Weights of a small transformer language model.
Training: a variant of Muon for these matrices, 196M tokens.
Each number is 128 + 32 x the weight over its row's rms, rounded and kept within 0 to 255. Layers, rows and columns count from 0. Numbers have three digits each. The size before them is the row's rms in percent of the matrix's.

# down: layer 3 MLP down (transposed), 768x128, rms 0.0185, rows 733-767, columns 0-127
# up: layer 3 MLP up, 768x128, rms 0.12, rows 734-767, columns 0-127
down733 101:120119165107117124075103077114123093144162125137098163180101109126140106122134069089168120115104174173206083107151105154098109088055108097120152126071105102138100180085143126124158124125153103072129131084120132113128163058155050152140166091136100113122112154201143131132179145115138140110174128113145145126187130095088098079132148156157182051128129078122113098109153136092128058086120
up734 105:101161124129089154145089149133149114125084083160128113153045105131142050118145119098170145151112139135110194101121193188109155138150118074151148105124104128129168099122136122196121202100130075119104168136065120117125158126079107172179078137119142115153103129110135159215120186085146085094167161142126137145168111097101127162103133132126134128179211150127098144144185169125142097162141
down734 096:151136158114068162152125161086158100172165148194080109137077114141129102165124065132155170183116094080144125102120168134099127111089089126143124163129160021169121163137149136170121132160073158118168133124158193121136160133122100116086165123111085113114181132113079130149139151131063182092143118122149198118114133103112089101139123060165175147116145127115172118109130127184125195145160
up735 095:122100124113105132157206138170123097129126118092172141161142169124148098132140155076137081192132113073123097102125122130155045158158118121135029133135157167161134112108093109134150133109101145106132164202064077117124155098098155102122125127120123067154112139170132070156115127098071079119104147136163143102144075152126123085107106135081095047104125173083141184132159145123112172183136
down735 095:089167161097061101135082058150121172150067075141112140116089161163091143084161193153086085087156110151113109124189148128168162106084108190145125134201113127086117121188175134148190104117154082209161132135156153129101148132127131124114100146144112100129177102165136124133092093151071137134117160128115094101109166171102106131107105106167153091105136187113120090099118156155136118081107
up736 107:184153116108088102062128129186152129125158129154078141085129100153103138115153038123179093076182131163150143160064146119110123071127070153141092131071114105097122150133121151116143090143126168088186113152089081195101131077116134104087133126143135116206101163167158082145175121143125130097114105133163087135150161114112104137107160191148151159050115137057095136125138115131137118122129
down736 098:141109135072129155103167162138105157132118091157141148111141129160079087098118089117166158166115094158131143094115117104122064154070113080141120153121145090191072123152129109034100139179136094190121084197094076148163102101150086074194104168094120156110143102148150102140169102158111122118149091098138141143104147137165108113182106156125152119078118171188112092143182081172142128164115
up737 101:128088117138100067147168148106130134151133108152099140113197178122149085185141160140103150153157135148105146116097085146104163146137124149082114134114138114175070156119112155193182094140125089107149151134142186074147066154167156146147152155165163120143132068126141089057098094150087123121142177135133154092105157129138112099165164117137173048094055145153133108169107135174103055066121
down737 102:141164142097150144174172197112116155164131095154166149160110132150081110119113139049160105177127177190164148121125101126082180124164119098058194130129087138086128117139090179130169102165072136168153144095146107155108150142156132079138045107137161134123160168127128123112070168122116105144131106119153099148093133126156131123130196113170062083107084162125186144151176120141161148100160
up738 103:172119102091131079113080107115061116127103105116092148072102090159131077156117176135153133108095116078105159130106093137172113116179096128157112073083059130109134122158139112132149124177147062099158165153140158118091133156185120105158160117114140175100163074025139127123130094068131153100121092100147127141092143149175126141204186119091093125145132137165137104170121077137153068133134
down738 103:155104124106166164074120139132171101185135119102120175115098123140078118167065115115102090096101047118091091084085068122115174159108110169120139067097145118105113101125114146109129129093144147125117121214100138179182177142104129127142166180118132134126129061056088081123124116111145171159085172131114103150095122155106145088089119153121089058114087123086109147106164103182134108082134
up739 095:110110144129158057149128142091184115143104080150112107103151069163120102113103103170143162202151111092087175156134194105148121075119144090146179085109124138069128109182103164151156099131124089140160159128095140110150105153139111135081141140110105112109085134108150131170150115166113096128120131176118118176106088135195146145084175127169175071104171190153196152146094073129176161093163
down739 098:137160165104143123140141097133199072065119097105154072160159090132118139098132115099097135145119100136111103146182109143068167093130127132157123118152120168069147145144129114117139157174130102086066098108119085127086160145020135158105092087074161047169127119111070057186131143136126162151131099093110193121095098101145108102136103108146133170190149157121143110103126113183135117126116
up740 087:144140116136097185118164147151156147066085094111125161168143100142160144121150145124152156136145151119157129098166128206133144086102150121167157127110189095119106167162090097139114094166171089134169106119089142117125141192131165109175198167146142148116145133089105152132090096123156187175122162078107171114082145101120178092136184168165090090198104145046164154125113124108083095096176
down740 096:142120126132122138118120161166107103122108112152126177217104045123218176124166081141130145117181091134119147092100142172078133139128140110137159151130189117144129150151120125108145178076097163132138120112109112123114129104111109054100127193120183120092083136080179135113118092121128107137095134111052138150058122134107141120113139140139026130166092084198106092122111080110145131108131
up741 095:115102122121102170149166100174122139076129168191123084099114091119134142130180112169208137102154156129107096108104129089125151125099174128079123159113150128085089114129117072180182107093104069124185156074106095127094112049076131061066131129219145140187143102109169112107126120180089141134115104159122132171116133095125105105136154130134132096125134103161155110110121184137168102116074
down741 100:078121166109067099119181147152151122125171123122168121126041106167081085133146153168160165107161173166144100085158118131088153128123082184154153132076115146139149106167158094122138154104114123145088047138127180134153099109100121106124114172169110100138110103144101117141093128116163173132168131145114098092105130157124139165056099144175124073107165183195073169140176192117135093115093
up742 103:131172156065146116132110076142131113156087088126128103107111127114090142159040101096106122132089116153091154144196125169111142186135111080152139127157113064132118097145169064164078092130096101143154183142077148119115106142092146184171092132109089111074078128081113118110144151084104123110154148156124106108170200149166124139090202161066166135105143104112149102098102179133088103154109
down742 096:143142167126069099133151098098132124176183075136121142127145130152095129123128148109167114111150153149144132097125125147142112133137103141112074104087120109113166157109121166084214135085084103137157147162128094087110131183140183090191119100118138226120139155139072048109152121129185096105150088137144138143137116071125084057177084166186157193141129090118143128125179118105148146072130
up743 087:141097157123116144082075189120115163151147199066107083107103110109082144081168099124146144136154203085135151151137097056116120098144154166106155093082149115096160097100095135166124157128145177136136136061107096102084163151069161115134152105138153129141127116167138135156153151112022142123159094196139106149121090179107137080092087166151087116144127087144098156125075099116140107114144
down743 100:047120145178171123120155110158077138118152096125114143150095180201146094170166098086125111144085063121104149128133112151127103095098058124182124059166102130106168093130115138105120196149093150088136136161177131093195064148125179134134129140145142152167166142113101116125143089101149133113094145126129130158101090129128230115101115132132123120137175201095116113106126118155079135109182
up744 087:158147159133099087100042168133091139100155150104172108132119093072090108146123143158189092173104139149170121063079131159107111062117068122115134104199098112122094158089096126103106139150045124154095108175134144162175141090084132158131128137128116138114142179112073154157128080103095103073193149126145124105162149077103122101098150150153155144174076164137155139104103130141095173156113
down744 095:184139134105151088095183138121120073168134158119191095180140153117069179108131077119070137089180141119128135115068115175158135130096061130130137122107122173144125106141129093125110167079100137159063084134133130089151062144148172170148126108061148129154168121155181181127155143140148110154112145129099163117174156148190102141100098120103146132152140136122140039140056121144098080162126
up745 093:125082101143150101101091089077088099172094173110121120173116084118100132126146119124136111160182089137110135145169126133125119160114086134137089104069119113134069101129139140171087112095172192187143151114068153175083114150179103076147023149037142158099133174076114138151146130141182165150069121186130127154153149145125142122113082158105169118115127139119114178092144158098132109119115
down745 103:138076068056122145149155130152083080113051157098160063127124112166127141092100130180118088119130127096107126132156141145145101176128174138136122089093191129142134181126147119202160172115099137112163106121099098076162154113091147137127124111120191102125167079141135130105052125071192123112068164184107163123046158134174124114134116123118124104088127137155106131173130082154171122131132
up746 097:154161102112107150114144081133091149123178158137114149091120165184102182141127175144167139121079150082122144111130069146075113166129139070090125112131145118103058128120097112168157064147128139161113192132137117159106181161142078101118069162094117104131156159133086155112107116158149142125136202112204120183125128084167130096200044143155114112116153084161125122094083140083101134141157
down746 101:139125135188135155128179144141173177109095164105179144070179027149150115135157127131094111118091130169110135082093132168133147115153081122123119140152134114171120104134117106094055149110131129116177116100210102108141110088128127144122124144117166126108181125161100084113127085145155231111158120066113206095129148092066183137091130103107122131123125179164087129172156103109105137142134
up747 103:064166133115147146169139121140176136116176117164171064141076081125137102146134184188163148137125087128099210171147122144136136118109170138105125130092069174103144111111180126143123164121131124088115085113125137115155121143184104165097148181179086151114081147128107205119184112168096083059129200126106107101136127111149135175158118090141139102086152140135122103101132226116125141126147
down747 107:139133156122164092142124183123194106149116170099145137138108178159130134099135136120130102168124121149147155122097164146141136108143149125098138183149131139115142186129136157151057128107143092119190113119105059126152144106159094161019180147191131239119100132131143130139092106122038135126134128124102162086125089133164149199142108062134152152157112163065170139146123166160128134148111
up748 090:183057094104128148137094070067159132162199134172157084146093154097150135131109107140120170138222103147128143128159137114099169096137108144069121120180126088120143115141113109113081110154152172074130140168173161157168110157091092122128172208129147103132112159142118087136088167084104117092143093113134084150145176139131062098180132154132126090111071173145147115108118091157151080102147
down748 097:141116145146156123100120160140157120159154174132159117139217168222068154133075114134123138132128177164146234090126098150120130198122094123114116172108131200121122109095103144114093159106159199106119165144131142102081095181112212131130101123151143135115120093119115140162130132139131136154125096107119117108104089161146149160081170103127133095107125190120139117098141112121147045181166
up749 112:095125169138131175125107131188101102157143097150118157142204074158124110171145104115108136127076144248108155109091175097173187149118177087115084100120099157154091152063106162165117090192167107131099110125095126185108142168110086117168119155103133138152103120178103117132175134129163131139135104173169081116128146078123138125111187138140127111090118176138147127139087134161180101106090
down749 114:158139125150113136125140164112153081184129137063085095199057099137110060129138143097170095124058140094102101100093174139143171152132138164141161120147112193112130147160097127153145093112092156063143173155085111149135125126106174092127154088158099107101086099124171123098101148169069148162106135175113166160101186195097133132101125136099097081145116123158092093113076096116126176079149
up750 097:105159121106108116058125120127094200128096104121157145103105093114122157074098162089120184176102119092112184145129116118163094133150134109117068130114109099110093168110116122076163061179100142120084135131094115111113122189121142163109060099135200134079088104104130121098137148149117069121133099112066114118114155123160108097150203061125136121164159080172138131098155182115089141204118
down750 102:110128165189184136139153136111122134142144185105161117115135116106114142144200137195118125072111113128128107149112117091093114103087089087136128131099129148107085115085108078141162103176165131126150142124189160081106105125124162137074131030150087156151181131160138145134090113123134131176135110177160124165116084132056097044115083103126096170155161122057152130136081192147127085114143
up751 097:131007142124113126098145155117128084130093116096187132099111139142114090130136170152075113168144112142149108147115084157129084107074154138102101128136123141142124120087126100103082170132136119177077116162113072089177108125114141168164147184152094107149105074153088130113145208066159096134112114145135136165128099108117145147157144128147147086153108094139132128127085255173106109082148
down751 100:209188145182115166085096157077095150118100107154144149151161117123077140099138154139093140116148152164110158133167147183072165104194169122093196102157103137070133111071119084123117118142138176143150067185144072152117196130122097130091162099134122128133113190132127051112129170168093142104092156149114103166138139122111125101155179146082094121128141165163114141127105065123135140099121
up752 096:088066151088115132066092129154095133167140144160102120139103107137104089174134130124143095114172064075097166095142127096111221098080143160121162174197167138119122166137058097138152142111175102170111133135139140102105130127155170168139131116111087111095109078128117129173022117117197149130135114119117192118170149146114166111146126169138120170126157094106093177065111138138138144137108
down752 099:105186098130136167122101128136094121118141193069121145141149133158148124140112119016102163153151111148114151111124099062139100118143129101095081182117172147126131097159093093154161165082070140169177103153155113117061137168066147097123143079102125105104150184139118144140100094125116078173118114106118159139102079157174120066107089167064108142129124135097101105158067175105161148160113
up753 099:147104124157110149123145127171123118104088122101163176147132126133112109103064091076139110164190165080164078154170112127069145133151140110167154073163142079192103139161147133127109126044090170154151078201101098147161173140126098113126092148055111122098082154138135162071180126115134134148115171136157161120126210112098181122117170127118155183151111102088137113171126113128153126129179
down753 102:111130186178168171163059122166170179127153119138147123195110162157110153140130039088105106156130144105078141137128153078152115126093117158089085125111122120122092151104065113107140115136101143151186140151101085081091163189087194064148102107098135129132115139157114132171162149146145149097149121102142127095186138114143084148063106086127148162129115156145078186175075113122080121131098
up754 109:096089140046120123145083096132051151098135111185117182166106106201135120194154136114147141120167121155148093136109133098155121070141126134163127099159058112117132144118120156060081112104138099122176129140015135124087112086097122096094183160107126126091157126117156140078118133133112143132072149107078107200122206119143166088106126145118145131154130129106161095090097125132147131151144
down754 103:082154122090155173122116154164171104088096101148113130142169091097095090099202134138136072145112123168118085155125079109101110147144112125054099141119152119118122057135121135114168108129144166124139057128101061195122090097141131151107147138102105128087166065096163107148129173048179121121144149140091079117148135170077080128089148126137114145141055140168099089162098156100160134164170
up755 102:192129111147112126134137098168127146167103127145115075162133162135152124156150110121147143080130143179139165137159175130123122091149177164073137178117179111102092178161127095124096078192098078122141137108179143054090118129152167194070090113096115102115142133173127136219106183132162150151140122143150102163149111115169162108079188133183132094126151117169150192144109101098179141096130
down755 092:095126135133079090181132131132143107089135129149051114121133125143141092149164104132145154182181161142124179163153159117171057097130141148135142113162164136135121149086121100158123096194121107091129179129153111150079166141162108160023117127079098148133133159148101152151042108125089097091082133155115128168107122148174136161173120154117119170137102104164200102119147118186156097192084
up756 094:147121152079083080175124062149112172137109185137181114163186099101131123210138125142106077164111122163163187098187142128118143139127126094166093161156115147147188171046136161138078130099090149124126136178115112117158135149116169061131193116127092112081132096144151115117145085161135105108090094129128106131128125147119100116213121135103163164132151110141095123123158155104114056074106
down756 099:115121156159118153121155121103135123092154072102126114192111122149058103110136130210108190114139127128131150158084085122028076131133091169090163070167145124102152112142171155167159101182171146135132099101115118104125164128133151123090123106122166132168101169035099124136073108103100069119107122095120144130145173110164073140132135151126158076105092163108143112096110128095093185138185
up757 098:148161092132109084115112126096205104183149178127101089149137131149159139141161075112191120199151152127145141177141161076111158146145107138131155141199157159037142176146109128160144178121136144119125103200110160133155101078127134078088080173136129129140178119145143175170144116108161120123123125126143140127165157065141147142162096122099142157135157184130153128105117118216180193155126
down757 099:117129138090137150169182152176173113126163131135144097159127148084140148140078100151134116086121152138171108086179108141153155131085133122106084185178144096089098130123099081151148084168125125161114059076130158071161170134137097139162190145098155103125141130195100125138112134146101122124136128103169081039106160108180108162133145113152200136076130051103059105151165149112154089122110
up758 114:057138126168129114143167163204079101110122118145151054134116150112149176147115126150164107139140158127153155109154159119179148122160144050115090142138192145108156114165135118126140124176123140201136159145125084069112142102142083107193197130070094119101182112162093093157137152106211170134100095089167118125147080157174155116104140160125131126148128114050147127101121096160153105126136
down758 105:120119139168150077100199140133062081090162148111202119128181105113163131151057158186142112141144073086129111145138112103140110109140083081138202147089092141122081141069096054141085056117151145155160129093080137153087129127135146137140099090165131149173117116106160160145104170146139164081139143131151128145113120165097158149097136096102058120117109088146085091110139185163107118125101
up759 100:141135095148144112134149110161188081177042131109106122112124228083134102175106157132135107087147192109147123154123098076147171079126181113076086130083105126167085173177086114164092164139100137204093150145144157189142144134114125091115165163124086122109135102150131162119129158096162135122085172155159182133113138168094151130103123142133167112098146133071108088161167124165151132089144
down759 093:084182170175177102145079140108079111151115155144156124112138144153134106130147146085126113113102116139127129149088136131150112148160045125085150117044120086110100092092180102124158156100073149119122105089144190124150170120100096129110145118078185136158127174078133097140129124186145137178105162139161142152149098148123094101142080064202160215130123136142165176136141112057151113100101
up760 095:088114106149102069181079163107171133147175103192127124142164149040150168122169137123108142082096156094125114076101103188133136180138098130121154160175066102167115137180123164157156111137113142152126129188060105138138137122116141101089128081170130134171111129170098117127126124077129132071141136125169161157122105172090152168092112128143157134164090105166101072189133171101097116059128
down760 092:088152137119163053183156116113164147179080193111176114152083063131107119126124153130151120192082115111088096113129107149104150117113077161171101111180140081184060134142129091149124123187114138181183143125128110124113121120079158128076142129142151116159112175146142124123110114156130101101106141144119081141133213168089132123174094110124076100185162136126140068102101092090142175104169
up761 099:107153139151080167110114140119154162178128094118156151137127105100105133180120106123104120163124129139139087104062088090090095033113077158132175160095154124175138144126115119102095137111150107116099129169134110120121172123163140062118078174114165120142126160130134078151117141156121095107090156140186037124157085200161131120132122111188175176183079104162153127159084088163080141075112
down761 094:075111163128121062127111148142097153155134155120123107147104074089094125158190098165201115184119136127141145146153159130134088121141089109107113068150123137048157108101107097112122137113128130094069200111146096084135198190124178112141182200152113106113148153137167143132107121059120147114173106177122163094120140131141160041127120112135159159187116104180145110133130141134078097107149
up762 100:137186065118110145091095168102141133098123145112129150031148090140125134113130151119164187120173157126063191167123104123145114176131115083120095154087158046152153109176086161177073101158112127117119118112099133091180047179179173123130126137148111186120105111159119133170129110162152100105204122068124146139140178140161099150156113132088117154134127139141136138109144095152171107159113
down762 095:170157103127145168106123099118064145104079137148138073197089135199114140117143089052108083063107090152143089148119140139133107102125134147076072124159090152117109136194147078086142156118121122110141131093123174119138173113156165132095117119084096073168160127126086167132088143098052099148103202125168144140112171125140080118117189148138129073145112134096110169133072134150106176125120
up763 096:116108161142102180129117111091115150107157153153131110150129045101133134174148099119189106157081160191097120078197135141145122120103149188142153172122156156069096130085141125172169105171196103184167117092140123148086146149130107065136084112152097120128163110141091118072134139099135059147093094092123163147124161124141135127126128160149129127160046144147093113107104062061138138183114
down763 094:108095198193115167132094134110128078129089120134169096098132104150037134129117167100137121124058111159113117155099136131137133091183140133129128090133135108155121143118134151101069178068116163141116113109106077123169155082153165159087163077119099158111158151138092184115101144166125078165103138073148136121163077146179137122066101113183158149157171168105116127134156054147112098125060
up764 101:163113120093063092151144094129148140090115156178137131068117101127052092120095183178133120127075100134115134143178103166139119094136186090117137107101107153107108102134153181085085169127118113082128134135097118102112145106126077106093151145105113091133099086163168127119101200105126161127058093128163126107064172155164109110120151177139112154070089153120116160200097111048125152169167
down764 099:136118112136161127118108158147135116072166108117121104127107151158136084117129118121130122071071131101124134123113161119171121130070155107085076118160145133120116126067077103165067087105177130112077173078133133116106083043110127116125209133074098086134114050182144141150155117119201132154104137109141146132090159119094133089082092097105136114161186140185109117131155094180110105208107
up765 101:097121100142115105106151039142142107046161122124149080070125171116090104173122170109143106124077152150087103149105148114118139147139116086088085099176101114128145094130026133143157130114141104137067180139085114137163097208095142082100091150132132100159143125135125177118137128140114097137150093106183147125072075066171134114186155127159102146140136153119113095106076090179145145111099
down765 101:144135109077127141139140131130057111209177135127178115137134118139182115125145160125103175140184088088101146186156206126076123168089138137120150174132106118131117092137143157099048086128133106093138113123149179064087079127145132139163113101146168123071133050129106132096096110073145133119181153140084101121146143101141150209145129116145107144140136181112136154100148129109165150121212
up766 096:114141128171115150138114156121114100133128087103171091102186146108134130173070131145150103207120106137143106134088152091112138124145104076144117138093146104209165132167139155117194079146065101190133142118113160040139076170105138120135106056166137139114144079108060147102084159143159122134158094105166051133152159156110138154157146116090100180135122098120133142168055120089153131133127
down766 105:168134066064117115080099129095095122135115159166122132100090142132048155154132143171179111090147113087115121110124152117120157167114071115152136181124123094138134155173059091164109181090193165139141183175129153114145115101124157135086182169148097107088145057141131115109129123087119106144096156081119121144203106134046150158110107170129143160125169177108137136118103133122157115061087
up767 095:114153139091125123117168097083115096144140162092117115092143155175151067176140166171186130121138115148075138104149073145134165117132126138145088155106128208099152139129122120178136091151104050121083154118075185105122112191122157158123113158163139158215140134128070142070130120094107142144127188123125076123126123153158159067150098072184079166159102147139157107114115104119154192118162
down767 095:151156100178105142164161176099119150141164174096118220131113140111105180084110119112099131110103099063177097084114084106103124115107070117118114187191122111091133126178149157136111183152137112133157159063114102071088146183063119135144138083123096108124132157076133049141118194098107114140160072081130126121099133136123163162136156106113158137129164144085118187093139117089120160124111